{
  "num_key_value_heads": 2,
  "learning_rate": 0.00598,
  "decay_shape": "pow"
}
Each number is 128 + 24 x the weight over the matrix's rms, rounded and kept within 0 to 255. Layers, rows and columns count from 0. Numbers have three digits each.

# layer 6 MLP gate, 896x224, rms 0.108, rows 453-494, columns 0-111
178130094132141148093129159111134141140099118117068123123080159149099138167128119096157072113106151118148117147144121157103113108107112178157114114141179115110078134127114158136164141148130125141099134116127110146121125112165110174094123128133123093126177115121191107130147140134116129129141123118146156161131118093120182135126159108116
122104109131131123093177130150130092084111116168129141124076114148087148155135159130104166114126146148146151140151110158129135152082143161115151138153131138136140121158126113135124146110148117103153146131130094156141140166123092162121136137135121075138103130104130142102133144130137129138126106131159111140122088139113110132111117139112
094127142113159155130155162129126113121116135101115104129099105141095122105166138156137134117139101135138111072081103113162136129154141138137147128144138097123116155139162098152145132156115164117131095108100144124145155125105143141114141111127077172098119088130097139110115146111155058104097087126128128123139103145073101092122127139126
118161139121145081147096161155115126128122151157147167162154091165118131093136129136134161122157135157071165126100083111133095118098179164137097131107133145096109102114138094133161104128095136118175109093131102133115155137117121131111127133139175138146145146149110186170199076142127106133166130106100149120140099083152126133100121089161
167115099118078131116124159127121169115165103131121167131141086087110136153142102151109151147103111126126103144147066132131133155164134133143124126110139128168112158160116146157114150142121106130138172098130173135126120143142135087157116105135098146111141115074139095129153112127123120162127087118127089136099138129136175168086135158142
146131104133138144136114122160130114094169126121113106138168140118130145138126133121111105118098131090106151072101125163115120148122134112152138110130173147135122127158145091100137145132098157136146137102137148152160106165130107121146122129127160123114135144129161147149138125115157142167104146128112128094066100137157124130124129129116
136142140128126118171166178128145124114173117110122124057101156154084158111087153122153086125128115127064150111119113098116187135116126130122164134142111108109130114176103119140125095110141151102108119165117121155158118117091122124120110128122147135091174107152142135062123141119137120150102146143145123122091156109117139137138166183070
122120146151121166129139128140116103126148085151158134151091165169127097137143147162157094125098129146144115154131123126079141099140114115114139123109175141103166133105133164077098132102099160147117164113120125105100099109149158132124123130133110114152113136145083140080118142111117136122144074097113103138147117113138120147128132142137
116138088145094116138170123101131123110116127152147142155121133144142139166125133092124118133113131106087102140121129100113116108181142107117098167157127109129104111135153136078114100091133183092115141121162121104094104145123123108110148082083132141134139116129154159158113092144118108123091128134132135105124156143113124124154144114182
121150136104119089131122158111108072132162115129133094123127095143138129110135174149107133080124112141172141133114161151137110137123135179180142136088144116110101121152141091143106128120122135108162088127122138159132151112180150185152124113134147110100125120146112144146123162144123119088137165119102112125146150171098124154144119140106
108140122115132186152108115097081100160139144141136144114150108153103101117118093112161122117089095085105095106153140067110162130148103116187142116159141106157137141093088115146164131118097112131124068091137089116130147142116157121143157156127122153111171116136080136158142163100128148095159121094118111109117129106143127123146126186107
135107090099181110152158140110109147150115110085097149074154151093179110133115125136141135168131142105147143104122117139151143136069107173132138132131135100115103162156105133150182132123112100130129063160108113104124123113165121119161161112111125100156146166158072157141099151155144130082150156130161098049129162146086086096121137140161
138105097144158132161102128140148064136087135124167117136140109169120088113100130102099102170089140134107114111089094107059142142110129147103115163112140117128145117086141158135205119137142168143104111125150142121127087133173119135108126112115120133121144167098095172145111122142094100128124129165164086120142164122142121123128114138159
121161139098136090125122135126113099122141098174130139141153123101106174167125154124094087116115107143145056148132128189106128155186101104155110135140112086102140106121132115170144158180085114122123066134143117123126124123090166110140131150075165112148099129132096140148080067125148114043082192147115097155165135121090116197132115138154
122138071114147152159106066082157134162112104151130122160148140170174201135181112119131138158140113190133136102118111069136099150116137103152079118124149132131142103114171097150173077184135159097167139089110141136128107115134113104098137113116113141083140160156135093112110070144135125122139093151115150156071129108102144114122130118102
080082110129141150083111143119119147141123125108148152089138125120175156159177134095141139089160124112141164111100092125137115166124104147082132143150106150136149134138152115130099114089136127136155083104132122088169139156093080107103141143113126162160129126131124115119127104149140114150129099076140127102116168114101167099085132087141
120136136120134147118112133136138138077136093136126136089136149109121140113145142092103129102102125104149147103134103155166138098127165160104132146182158117080107164116159149122122165112153119115114191088098131111084127144105091131086123111110141151129092131128095133146136093103129093161109119127152160132180138121131127130132112165135
119123146110137102113075065161122096145111126106095081120128151131137114090094148111112111121109083137141150148132162141115143087123100128130133089106156162131118126096135084139126101123115141143122121091095143134151170128116144133140089125117141118106139128114083136141151121094140109108147099135149147144127108095112116135141112117125
135110139140158156107101128098143135093148128149160151138114115126099110116130128148144096141129145120141126119110100140113136146126136135160091119164124100121132065158139136132122138203099095167091129162083102125118142137159152128087162125142129127107130186179120115163126143102122126151112132157137152120144118125157105145093168112127
105072118121128172093166111067123128082133088130125164094134075117112155152116147121121124139076101105130161110180107102121126130097124131129147088121112136083157082118126132138185150133128184141131131084138194117139118169111131179109125094094093126161137098125143117096158093094063088111166087114136132196071118134143158074094163111130
120136134088124146181128104127133124148140142131128119136149121094159109152158116149137108088112157133075103107091117144146112150155115170108163116126107066134147108129123124150108139077126166156122159127133138126113122106132088103119104142096185117149087069119134140137108132131137114103138114140113164124145118152160098139096145144091
143189145135142125164120145118118097142172129112154172100135132116102137170143175127139147133147149161127139138111102106140146099110092096148127116152128160168155130088118140133126150149110132106102150120161162124103124094093175132139165147168159095157096118106134125172106135138116138142138118124096115127099107131136134122138125126126
109120132171159083136143124138088165114093138149124123110165148101131133134154166121133098157117099134167109109090077153129153131121112097089113129113136128150122126119126113083123173131118126154129092139155169165148060130146141097097148129105116053147136147135142106105156122165129140107101113118121106143149098129145126145108108081162
166138131135113123147123136149134136155130091121164128150149116085116171113121139137092141093092113105098144114113113151119111118109107114101137113102149147085097119163127140182091100109122109135154142142150130103125091136138170111107113111119121139148116130174096140111152135129156141133139139136105145135111126135167164101113094141070
132103088112136099179104116127145091095136130147103180155162158098092117146099146114197154161130105120158124128091132133093116162190112111139102116124116126161162151122155141138124118134152126121137130171158137169132157119136101121193146133115150080075158166172121128124152051169149164120136142151110165145138142116132121110099112142120
151117110104121154125097100172128172129143120117149095138116111096141103095119167123102133139110108167183166096159169168101128122130115168198088141135110162128155139169100155152153120147118110118110177120146139111112137101116135107152108141121128137083153133107139118104147156143128085121170132149137095125120137122148107152158156106127
174116095088148068161159125107133116147087148130078161164144110142093118165145108111110132123147132099180129092114140084145102165182118150171172153127128093183149148127088157130104088134102146097138137146147074133153159130142086141168154148124146090124152076161122118128122142066099131104118086179147184152092177117126119091141105139143
162141157133096120157158141089101093148107187100116184131098105122139137135150114107127095129125146129143124163148149125121102144123118133158123109111136134136116134137097128130145123133105149088124137153114124140107121145137120128130110121195172138147152150146156122121087165093114119132125147167107135113116111129136101141123130129117
142112130146138129107125116144114098152132134121117115136122156156146158145115126128155121135111126155145126114128136116136188101171130157147127135095137161187138115083125132118108145152124153109148162108123106185121117180118137103142109071144110144103161198197086101161119102112147167140108119139109115115141125134097148139113094132140
082164096140107132172122122125081130128078106126128153135113149112101115086147061132181104129141121163178127163103115141118108111123170095156135137106162131110133132107097121072146083162144139161118121115132146147130120089197123121110124191168169142140132132174117120139093159177071099109141102178105154161156135076091120135103103183155
141162150126139156111158193133127133144118104151116111113156125122161125090140121146127112106118135107096090104162153161068115166141135118123163146169116151140145096085110115114174128095134138100151105106156154150099121117143138101133118144121139169159147104144114116102084121123123136174158104130148126120101132091133095154147122103140
109091123109151099125113143107109111147106128140164125132138155126150116137129130156108148143107123122084127142107097197115117162144120163160101131142123113135148137107136114147124129121075125133111128140140138097096149166115157116190099136151126131112131116130141124081143115115108140151171106146143117143130094061101116122137130095171
120130166131119102140117108146166111130129155108089142162114138136112167147107108113127118111116136107130109092158135109103130123161146139118156142128141117131092145123125126161119139149133112131126174108152142163136133179132125088138124130139113156118098124137134093145152169090085141130119122133154091123132110168128148118125138132124
091087125077112091138141109114134144122160120119146142154070150113122143149126104141128094149184191099162093138122131116145074103141132131201141144132153110138158145084120125153129135146142142130122117092104157125092111165119118138148107137084164138128191118115145122094098101146109168145129117166128167189123183151130115129135132162108
116136122133112107146100118149158113140110162139152107101128139159102154120108102115109098120128166141137133100182086111157125077159105114096142153083116100095100096094114141095129153111127120130088122117098127096100158116144153144139147123140115124168167123093128116128129106129128098134144144112130154128111101112147167145160143094081
119094142168109102136177142113075145170130156147078149134093098117115127173164151144110171175136157148109130081139112099162111151191142139110137115145115145111158124143118131142115137138163136117126129137083153095100147135141084144153195109109123146113122127149106142143126145134102091146167112138155141133120120092106138112116138144134
177142131124159125165164150093114152149111143129133114132141157112138109165123115094137135112066057093107131136139131122128142136137134165132124111162149132131135121139079145119164176149122147158143115161106114092132141098143108137125141137150142137118149135098078157124115103104111127143115117154116063087143097137129145127115171165148
100132142151126133137151147132102085162114139121101133140156156116169083125141112152155140125116075112146179083146125130128141082099156109157156150120177119154137110144151125143146107131132147107142124100130094138120125150120175149102142153160141143130143104138142131149130113168116134107132132108121118154129123118119178112124127121136
133138103138092196133145159132147144105123099121123151135153161133117156103144114153079128138090138150139193124124127182126169092100126164169150135105151089168138122144121117114121100102118110149103110152137135119101152106113118093084133112131124090123146148123149152122110107090129144140130109126120147104152130126143130084159113142135
178098120117149176169155110121105100083114106116107101139140162111134112132159136087121124126101150083180090181159150145085117125097085105189142101108136132113145145096152115075097109113118137092093148151146115115165117135151134122129146104138108139092132167149120155108151132090112139080122144155148144151107159158134107133164102125120
069104133106152107159157161136109155115183098107135121129113127119108121141080148146180127096137160165150164115112140103112178123130108138085123095119103116150171110156188129186080119101139197126152127106160161142152131118114133129141082156097094153124129095086126092123139125091136127155135120137098171126097149102144097095135150135132
143147138114103110172124126109107118147123130115144145135059134132141124080119153140113152110197105126114080106112123128149133149170138131144154141088103131108112105092107160098146106139065094134149119157094094175127124129178117112122130125109133095160103147138113194144144113121122098160102156152098087132121107084115139117133093123119
# layer 6 MLP up, 896x224, rms 0.105, rows 453-494, columns 0-111
128145127102143121108086094185115160148128115151168123156174107143157124109110154128104196114143154126119145109086083120116170114145157120157101149125098138133142112124116117140090173103103152124109130103098137135112117129153132137141103175136125114127128098084102125131113143094144133106176137141156096074115159143147103134135122125127
145133087150130127091146117179161169162123118085152076132126072122171153150120174111109112180111164126110152107117122092130151138177146114104150097114116145154128150121127170165129159116114131138121122091111110127108106126129138093127120133119102125101121115115144118152121109126126112136148136107107116126141127139104141161112114131103
149174103176117157122145110112128145073138138155128142116124130115137163097144138101099156155130140148152100151107135118121131127160166149150098092105109105126124157089147166132080061127114164137074164144180108130094090109113156141113161175086136113088095168175118157120105132140123149095110125135133151113137119102158102126146148117155
172140071173114134126193152150099094140127130144128117104123119138142114122114122084131072102094092145091141127126129100117129132140117184094115138133138113193118113089129122164077180112132132124128121137102110128113166123144125100118128131118095148127081138137147148127159096146142104091086166107092079125146147141124173129113105146141
162144100158138125141116150129081140124121140154080138164123119129177112159122086157123186146143157102065156126098143118096125114154106142133122122151128087127122132152112144112125129152097115099096152113109154119116079131129139102176150125156138160142172122148155161134109111150090121129127098124112109132108142145157137145170164110106
124141108126164126132106117169152115131117147129136117155119136127096135154139099127131171128116085138145111119135125118101108113160117135129128158149138096132117140133138135167106106143122184106124110125138131142117146135124120118153135117132113115092142118105121116082112142103109092122095116130138182149135111102133137161147156118137
111137182147134153140117114147151150122124069125109137129125135151104126161110090134124119174138127169136141121090098151101131100110089129109127176105164124108123107138149128123095125066172141095148167142136149156137102140120140117153075129135135170149091150125115137124152108150114090084153134121179128162116126095102109161170088153096
147179132125129101116137142110163106098118119156113144111130173129098127142108087137108152153100136153123144106149146102135147155081133153082180103086128108106139117141149142083175125085141124128110084109099121140145153132109134132180145126114121128109148154119133098180107139134132170117119088154124109104175163123136117128127122120145
165124142094150150139095148103146150091166151111155135138187105113111113149126166132152153144169108146116149141122106132144113104122115164120089100118167126108140142097152150121127107166094108116089103115126180166123115143149136140160124170105097088105109151170167132130143137104142098150120125127089066108112122111102149146117126125137
123110143157124095100165141141130108142093147144122169103131161149143115181161141109096146126143149122114072114126176146113150145131086113131118161117110164093151115137159156129113154095122147119177116149116152114153108189107124135119130104118079119123141144160124135137149131093131129150130153126114103088126111147138184170110147157124
117098141104144123088083142154123135132119085129139128124139129156119122105118124128130124099111110160118152100123112123120094128110134160169104133133124162106125143142175103119126109130105146147153136109153123103119109126068140121108177097105169073126165122142103113148106142139096128065123134081117123120034131110152124120105115111092
105040154175200148150123130135118077154142117138116124143139169167102085160111096132122125163122117173115175144116119126079166123157136096122091118141170167040115144112118100116151093087159139087135128141132157130151129115126124147149140140142106118116119151206139138096171125183137101096107154139116144105119089123126123096118149114121
127169104106168101134109123165095100115146122118115144093085138153161098129089127127095144151100113111138147138176131139129112117109188132167112163157155134141126091120099118203130130141152156118147154118111179137098116155109114105101198139120129124106074174151146154153123144168103143128158125161122150129116111112165106129141096085098
163162080138106112177152130124109146116136146134155153109135110140117159106142080129129121096092173140117159109131043112096154175138120143128094096114097138098120160119085149148115111121164084084139147148129064075138107112146139164143108069111070117101125099139143119099121105153163166125165173119105138145082139113131121112122124143104
148118059096149138153150114134113153119158125138083179181108090160120113145144099094074138130124128110130132079094131119127107174128102104133134125134094120095138132114128144152121117170150136068144140126112107094118098129127147163147177117138146179130147195116106079114134149102152127125122093141100101136157118080133149173145094150135
162154107094110132170123170171136130104074134182112120150124142149111085120105089128118131116132131152145115150132127112126131142126112143143121081118107117082115153125117105122131128158131145131136140177135115125129088090106154118141139125154123112136121124096095107150091157105090147139109134144076146079137153096104133168159118126107
164140189112186123072099111139098164115110081134118150102177138131103081106118063114132161149159133121117150123086124120138088121112114119102137140163129121119116154127127119091136151121141141143117161123140136103103131122112109144140117133135168139151135109129132122163126114105141150160126074126133136124116142140114110119111172116126
128121128119104118130139123172106146126134113166129137112142119095108109147120154101140118130207089142110113114165133110131147132122128129156166105135105151137149144152128096163130140090142128125138123111139146129118140163118149112137146086079122105144114136124082128149145099120099139120138119124123184125079117137141141156100133128150
072140133132131143149114138108172127122164157147157129101144145135115104135149144115082112141142128096141109104148122122082137125111144124091143136174105111147092113132126099113120087155135163155110096181164147140103148134160125138134117148124143117108102140136121130148130132142133133143124134147146132162104117079137186118133084114171
153117092147136185086160129106107131080152100130123131200159096110112161112126164147075125107099156143147146077144148133113109142155104104107135124166094147082072100113161123125170136091105204159113159125093160117134101127108129152146108118123086115139145128153149130119157092176100092115142124139170121161110133087172103141092120092113
122158132101141154159127129118174159128133130082133148140138111129180125108163130151150138122122129128119118098121115120137110147182120141135128112145147088101127139129148155196130161115129133098136149137148145121124107130150121100152105125137144142172105091125110127140112137184116142095123161160114167113133119138106074096102131155134
128153123125153135094145138164129129131121126115140159185158129110117144134166124182143098157138139106129150165144142101100123108131117081147190123096141157141162168107119103122142123148107137145137123105128109151106075128101117098116177112143133084113123108126153131123110135122123131162113123124126109133118118102110147124111105094121
161129119095093177134153113106116113101124157115100112135094122137141119160101095126149168069146109111086170124134145130118162156150131162163114104121092134129108096128114165118110100173142107097131169136091108074083207096108149210148159126153121157128125180119153128158144180086167103127148131149125114142108158092142157088143148128095
172165078145116112113139143162157125099114156159143139140124102153112116144121067152156117095161124155144150111099154146119124113135128200111129100139130090104119125107136141114138137121121092115131136130112133164143154148149114121123110147097148145109122116145138119141138134123146153175104145144133164131115121149164158129125088171106
135114124130159063113105111126129128092181074120123165053209158117084119130098136139121157151110109126177141095160184151179095157091120126128130135155138129109121131124124098067117134110164137104145124127150103161131117178089121147186083093113133129164182172088072170168127076169069137139117125086113137081168137167182112120141106121131
115125101151129102138094121118079126165152108157135119141151163146125112133150118103120121123136095186121167122131144109159141116156123165173144138134154163154129140164081120142123168096151102139120106146121145149153127085142126096143087103142147140127136155131115137182122119077112115124157136143124110137142147102105124172201106131138
137134077137123161122151144141103155131107116143167141135078119093121111085106161173086093097136093128093112132118117085093139090130111166095121118146095123129111166093089140119121172097144140109122141104097131150145112135093163119182087173111101076074115105170144121140149162138147163130087104142165145126128091071101111133112143157167
177080117155121126166129100119121139131125122131094157143140141099142149104081120140145128114118131125131140162128137120100087144156117142134181177126170110104117119138126138172136135114119112129076116130127151116167142179091115112124114118126172104114178134170119105127143086117088096135103139114095133102112105168134105110154103126166
165119143122153105147151127114114132102128151192146110115149105120145141138111103093120125061110133079097173131128091093101109105129144183111130127117131121111103139136116122061089082115152159104124176148091111129115124113160134124103117129122133127097115153135115169182173090180134126154106128124109131089134136134127135166113133133171
104139079112133160131129145106125098121106098104178137134121099157112095106141140149156101164129131124122117103106095148118127126127129075147128140120180162125114125148147123083123092112122146091121115125107165127175175054143135097116134118131115140118125108153144112078113160132182118139132131096166209142144112052182159098138109181153
143094145126120097124091112100139119136153111116132116151155161126123112123132102127173128144106142104152181158151114103114118117112141099149113125095126106148106123108098200140116138105081132136105150161096092103128101135118125125128123088131080096112109142156118100118123121128127157121109165125132117163159106132061112141130072121121
118133116125122122174177137158100145104135113131093116118141134087115113145091152135117129136158132148100139191157102102155110165143103145143149139115128147117110144107112158094133115152112089098106159154194161084112084143172118085136104095137164169166139099082104132086161158129150155159143162141134105063157093112119070154128136114163
136134112121144162131131152126083155165115136119100098124153144119148139128111128077155184172097103146131140133173101162100133144146087122151126078134120118122111165098097114129126097107128110136092109143120097124097126149122149145146122126146145093131192106104122106122106094128125137174152121144128121123109152118127085150145126127132
090110132106115104131105096121164129140140127120143145129117148109091085137116115150157116069144109140128098103122156106092122128083106174129134150102163095106126145074152118138169146146148179105134154122122115172112144107101126126130153124125175157128128129114101098167128112114166114175137121184124109133116135138061107119127097165116
116149098144086086172112092127134128165096156115116125126163140090113116136076152108104117168106129159125148102162139147161148089135130110120113108126169102121148146132124098123153182137124132138098128094137146128138160100137171156106120129141136116126173137161097120136181148125181088152131121154110132157099118148155151110129130109086
144072141119154074121117132124065155129124111172132124094144102132174131116165166131149109124123170110094110132157092072084156137135120142147123088094136142068136083119180134176161118089150144139167115073107140174134161117107120125123139164120174174128165130133149132138105092103140116200142131129136132118091130104119113130104170109157
125147114126141132123134135119127148110116090144119139109097105089104086131109112097132098137080134149104086149165125107120131100147116157153126115129099133116098112120118104139109119122121130143143106126102135111173100122126120142120134206127105111173135129150123142160119122116104122140122149168094123095149143143107136122165137174130
159122069113131127117076147175168109129170129157110078121166156120121110127153180165127128161138145107097129141146139130103103132148142134139140135138147122115165149137116165150143150116111135127148167129133157098131151142167115170130118092134115122115080117138130162153141156145133135143136092097083130106128128138186120157156144132105
088139107093117153109130141149139127102107108113184150159070107154093146148125136148144082158189127150125141131099150126110125103121135123111140130116088134154135115104143098102130175127097144093137123134106121072155164137136091112074107128159101112117114101138141171133125141157137110098138127122092132143130138103111081086167147129164
128113079121164154135141137103088126134140153147102161136098108157160182145170127102138138181149137117145104088108151115123109102120105174149128107178101155152128086112139151122119106114120113138105102107075140108139145120187149114130136114142147124120123104166167133148157126151075135136110160069113156142115098141070103134110154138107
122153100157187146139105129143122114091113127158132130123154147152140145097092133114134133081089152137130154149101150119112154164106134125143101176137102084154138144148114112135071107101136118133144130129098132117148167124120147106145128127145125090084160182163141129143133129121156147110147131099108157109103087161097085152153115136146
113108108154135114131119144182076110148165147111122085109128154105141101108143153135135113145118120085107145077118117093109132127169168106125104143073141151137125111118104135168146123158151105164126129146155114131130142107161094132105118126177150111092120122168151178145122165135119107169136127098118100093125134090131113133106114153098
# layer 6 MLP down (transposed), 896x224, rms 0.0957, rows 453-493, columns 0-111
169123129128115139100130120141121181112123090123122109139146125124127152111161146112126135142149130073169101126074103134133157095109143110136103132128134127114082096107100127132130170091141176142112096093117110092138092087131104126135098120149137146112135114148178153140154130114176122129102143159138138145158115166163115161107117091134
159125126151124114111148127155103124160136102134166097113149141134165163115168131131118161138169118076125105141097159126154133114120163134086126130134161158142148093101106180136104097114072144159096156148195154157091152133152111114127137088123069115143105136139129136117098139135111090096127147124138155126120148077151127147093120157105
115140119107149115138154141140154173152144081130144156124119110093225120092135157111088141083154135142133124131101110149136123084179123100135107135149170102176139104149125113141095149130167158111114132125150128120137086121106133123144148074130144103108136125139124128117102127098132102115153144139170147089114175132076129137080143173116
159128151111112140133123136121141132167115129133115090121164119106135128178096100140101111130167120105154081107104154112125132144135144118093136130118106135134132100130102139085154152161116098115089138179125169131107141113140159114150110124182112124119142073086126121125165158110130159122101132146131156150126146156130128097085112104140
130074139129132151102113116090145151129107128176105143121090075158133125150103146159113131141141141124096130134104126135102129107150136156124121161121145095099119141117161116129196110143117148126108123083084149121115125136064125180154133118166143115099160136136119139145125116118105109153123103095121171145111152101087149124141154146154
138162148133122077121118146152115163157069142124089171104096108132146120072129145155106131081132150147153150116098145125130131161120143107128111157140132134097149101116142127106104137141165118079135140116121134114089173141128123111165136117126099104123126138149151112127122102123126136123146140136137107159099126124063129074159129113129
144113094127106098153095108086129126119086130122072152156085092124138148171152122119121121128152139136151167159177151118150110118110167131118107142118107138173146081107147130095144167130179144126123141103121153112139104156152134080111131125112119146118128114119087154129116143115135144114134103135090098090105127117142110119085131142193
131162165153130136122093109105149050112175155145139105147129107103134138120128129108047143121108130079112109156089132170141102130134154111125149146137155115156132136103144122102136168153156138137128135171158144133158127154106127145120119154091146107120159161101120133129094051152177108121089114138099095138104128116150124132120104141155
123112119102156124110121167095102128083142142127164098196176107095136140132125152107110124156180164141144122142115117117087088127147147135109143107084121149104126147136170176098109156161119134129107136126147185124137112127153130110178120173095123119097109158102119099120105165112135118180120141116132110097116130109157088139111118157159
171167079108119122151155142126166099137155147109080108124099081125102155103129129099080170158110089102133108155143155108131114155111112145174128148081102131101139116169113113170123117108094130159130110122127153105161153171167142076104134093166124110139111118171102131152143155155103144088112142153118125147105137111094113140129152147147
149139145164141095117169140110090122135123163135148063113156118110110117138141132150119131099135125131116149124171127093118132161170082156157119116163145119151110157129101117109188135117135125099114108105093108137091137139112171129172127122159152135151132123078113189121124137124090143083146149104133101140103131119127154102120127156134
098135122096135167115130153120090173098125172163145162124174106130175123137174162150101124095132168155035144155111157110114108119105133121104128165084146182139165110172165148134157114146130084114111132166134157074100090162114158121124066140149125141161132118156195168136141124114151133174157122112094154151181104112137124144121124117121
142137067129133147197065090148134119122123153067101108113166134109128089055113144105126117133137110098129083164139105131121175123134144149112092100167146157156118124166116181187109096098153099121101126195132140138152061135125132128091177105087142124127139101126122132143107159136131108097154137158142161093161102126173073152123155134103
110156100140144142141137119123132146151107086115152180105141096120139129083154103084119106099096134103100110065106125153128186112116160141098165082109124125129123105097123092093123151097147085162112118111143177130107164111166120114120100099126120117139133119102143131125132129153125143156115057120130127154135117153119152083132129123130
145164108103159143114136134153129145104136124157081125139144123172142139131108159072161136146145088148119163113130108109139111135120164146126127125143113125099121143114150158129118098120141140128158120143103060135155107142132090107107121090125131154105065120115117143111118154133099107170132075123133123107121135086103133133119113116129
140079101142105126144151139151108118113137137107100168143123107127113144135133141166149148108161131175135140158123160136118136109147098098074140077143129147156111115099134126122105132127114141152126113129091122140104089116122128106112149184147143123142097118121158148180127101137134114139125165115159094106141142145121094121135099068134
161145149104120125126113173156145121135127176104099203131177142120125108094147133116130120131150161155131079159119148110117135151128139156122106140140131161124129125129152168117135130148120160119138100113156114164163143105145082135134120151129112097101088148116149156072137125108128149142143137128121145106110129127134096150183170132148
137131117135132121130163113143130113127114139102129130130129124128108118116140166127115127156141125166125185110122131124133107127115119101128099121142099126149145111144088142113161152138156094108114110131107138127144130165089128121094172110105105097095166153130115100163119097106109127174118147160112163095159112097143113132111114109121
151149171144093154140115122153127150086136122122128137124134155146141120152071138116132143147116114127114096150125118108138159103111103105136161136169137113111108131121112121160098134140131167118147097166116123152127119120121103163097149168144155151142117128137121150176112130109111091138120136103142110179085178090098148156096126095139
198125126106165145080114144132098119097115100132128120183144188136149127161142089099109094132054110120173147153136161140167109115165138116118180161168070085140122103130107114118117140101126189131078119144151166139204114126150121154142143114132173147112129137095151117134122149156170141094123141163116089088128139130114125123146127129148
110151105154105151113139123086125133098098109145100137110143114139142152126056105111121144147174133169110111169129116156141122125124165091141121130144125138121130138155174145124113128109130115141124144108123094108141104165128144124137117075135072114133144180144159107126149124071087118105118120133117122147082150141115164123082112170155
165135149108128138113133126106065122147130126134106140153161111109131129153161159134161139183110160124097129096124133112113112089106109138074113133145150156139152152073115152174091101143127162149129102130155131108109094112096110124136123087125134067180163128140143116096120153108110130137104158154150137098150104138159118178118143144189
162146094138105148147160068076130102120131133113090161135086146128096220119113129117130123123154184117118130113126143109155139157150180093168148120167164139107170102107072115147094117122095095134120136157140090128089144103133160144153129144133115173162158121146139129179138155102122126123128137105135176185111144152139128149124113145094
085184137148134065138109131110127124117136176142107078088115078098114150106124141121131131137086135124138136094156096132115093109097148094152092141091144142150173113138132159065064116081168174145105114149099119094130106116126114146110120123106131124130123114116123136153112132129155113158148131127136104126124112094153109146122127089097
101128131123147110149137139140111131125168082123129160150125130137151128125141136121160090164082116089175096111098138118112110143085092099116163139136127111147122101135136148095096161098130115151158092133092117117145113105141113119147132130174162146068117161140103100119117122087099112092124131138128118100121134137147123152120108118171
156090087153139124118111126100109117137133130120127072106126119138159095107129157111103143151139107115126112141112147118078146099132120162157118140130116104121139127126104139095136109119151088105125145095138114127143104097104121112152127098157162133106135177110113125188149107080134130092133187159107126154099136083119129131137143134094
112135150132117116160097112120127142152153108144159156138123121159127137070154131120125123109154088141110132132180125148109130091133111183148096129114123091132143151141102091139123100146152097105153117089092150066086110107134137124153091158145140163107165108163165131142136111116158113160082132116121166124112130130112129172156129126132
148135126160109109132086104123140149136114156102132117158144124161117134081131109147087111104103156097091110147127154163132121109145156162150154118106183103132106098118145155113154166159122139115102125124122165123099154158109136110134106101099117122137153145154134110128092127089136073102137088132124149118138130137109119121087113123170
153146131107124134148154122113128097130085112119122143124146088086141106151136181087102057156103128127172125135160128134134110120133117100141160095122093138095149168109115131130140106131147104094109141167105135142141130077108093104117107142147163102135109139160158115118104136121178122116138117130117114150083093147157129104119128131120
102110136101130104145148169130122122101106104125127134123118076157145116172101097117139132126137081113120121102099146151104126160156155122105126163125144121140113099089110115142169121123138163144132126092135145125111105098147110148115146161146162102146100131123123108157152112102152131133121130130136151141106131110062089126140126107127
090115135109151144123151117135119182170096136135168137159149146107081093168137114156093092136170158117138149102142083136125146123139140104125088083129117136156121116122128117138125091128107094140131134125140132146135139084116139116089091123125099088150103164165149117107143159155130123129133150133136141088110172122121099142142147108113
091107082149118095163117159121121165103109152124127157120157140123123121118139156171128148119154102106110114138110106114123133138132125135130116124120106088075186141144135119121077140149117118124072127135198118115145107170124147097096124105112150155068134142115124104128124138110125138134165130134098155115174107196141067103101126076181
128150137129153055131155105079102133115099095170142108148088154100083148116158131133139096168135155116093137099086124127112114133131101143099116136108110127155116131176142151128142119128101093159146088129127115134126134127140136125129131098147127139148092169172104137130120136150104105141100117109095175135128106115112183120152141097126
116103112126134136102146109149072125111138134178143137125118149148113110103075132139166149174149128159094116130129133116114136115180140133134123094132142154117095119113162083106134110154119077155074138148098087121120125107099125142123116157071108106163128120124145130117129115142084088144113104128118150124115095137083097169123119156163
083128161160150135100127143142081119128095172110115116127131131126147116090151083112077152155092155126106131116102158150115105117071084143130154105146131138108127136154176146116109128120141174114137118085139128146122119167142168180119172130173129142137102140113151072121146094108111107134142149136123089125094123120139125140137151099099
148129166171125092159124138114125099174134146133115090118100137116092139147142099149158121144151131154078104116139135093085082117085094140215102137126115105114143099133110123084160148082109133123140125115132110096106150168147165117122167077128120160180103154148099112101143133146152088126109078107147126112106144159158147113083161096121
095139096119185118121132111088121134099148110119107123133150147084127078145162108107169121083112109153110120115110097070123132101109157119108131133100123145128126127123145097130109150114139159193087124161122081119132073129141107120091118130120113171152162143153122171115119112143138141097130169101125133092134128119147165127142134159121
119125106098155124153150152156116111133149117135092143135131181124122107121141175117156152146170084135078115096141104147085169133096155175112134124150163077113123131192131148128160136080114104131120138084182112122134137124113158181091167129136122134078127129142168151140129138142130178113095105096088126111137123076112126109154118166132
100149117131121140125137138109136141118134136133112134166127118106139150143120157131119142151130149177145102126127124102088153094096067144083088166169097181143161160111142110109100113144084122132116137125118114106131166143110139162116105106152107108097131117129100126132136146109132110097091160119107136108112169122091099095142149154138
139159142158167110113150148157131123139127190144141141140141108123162174067146131141139152120195080162143146098181109120111136102138106155113158163151144156111152142116106110108130165142144138111096161082099172143129179132136148127159151139165181144126129069124163131171173103174092180133141136136110167109145131113098112099137125098134
145135127169099113133141146167184141120154145104146125123128145110143089137144101129136116128118137100147147085125111125159092101154130163103113160110167164094118153133128145143130138126108095157141127129122130124132110151119131108158084140164168114131114110150116135137170140139111131118116124110129151136144115119147140117146084103133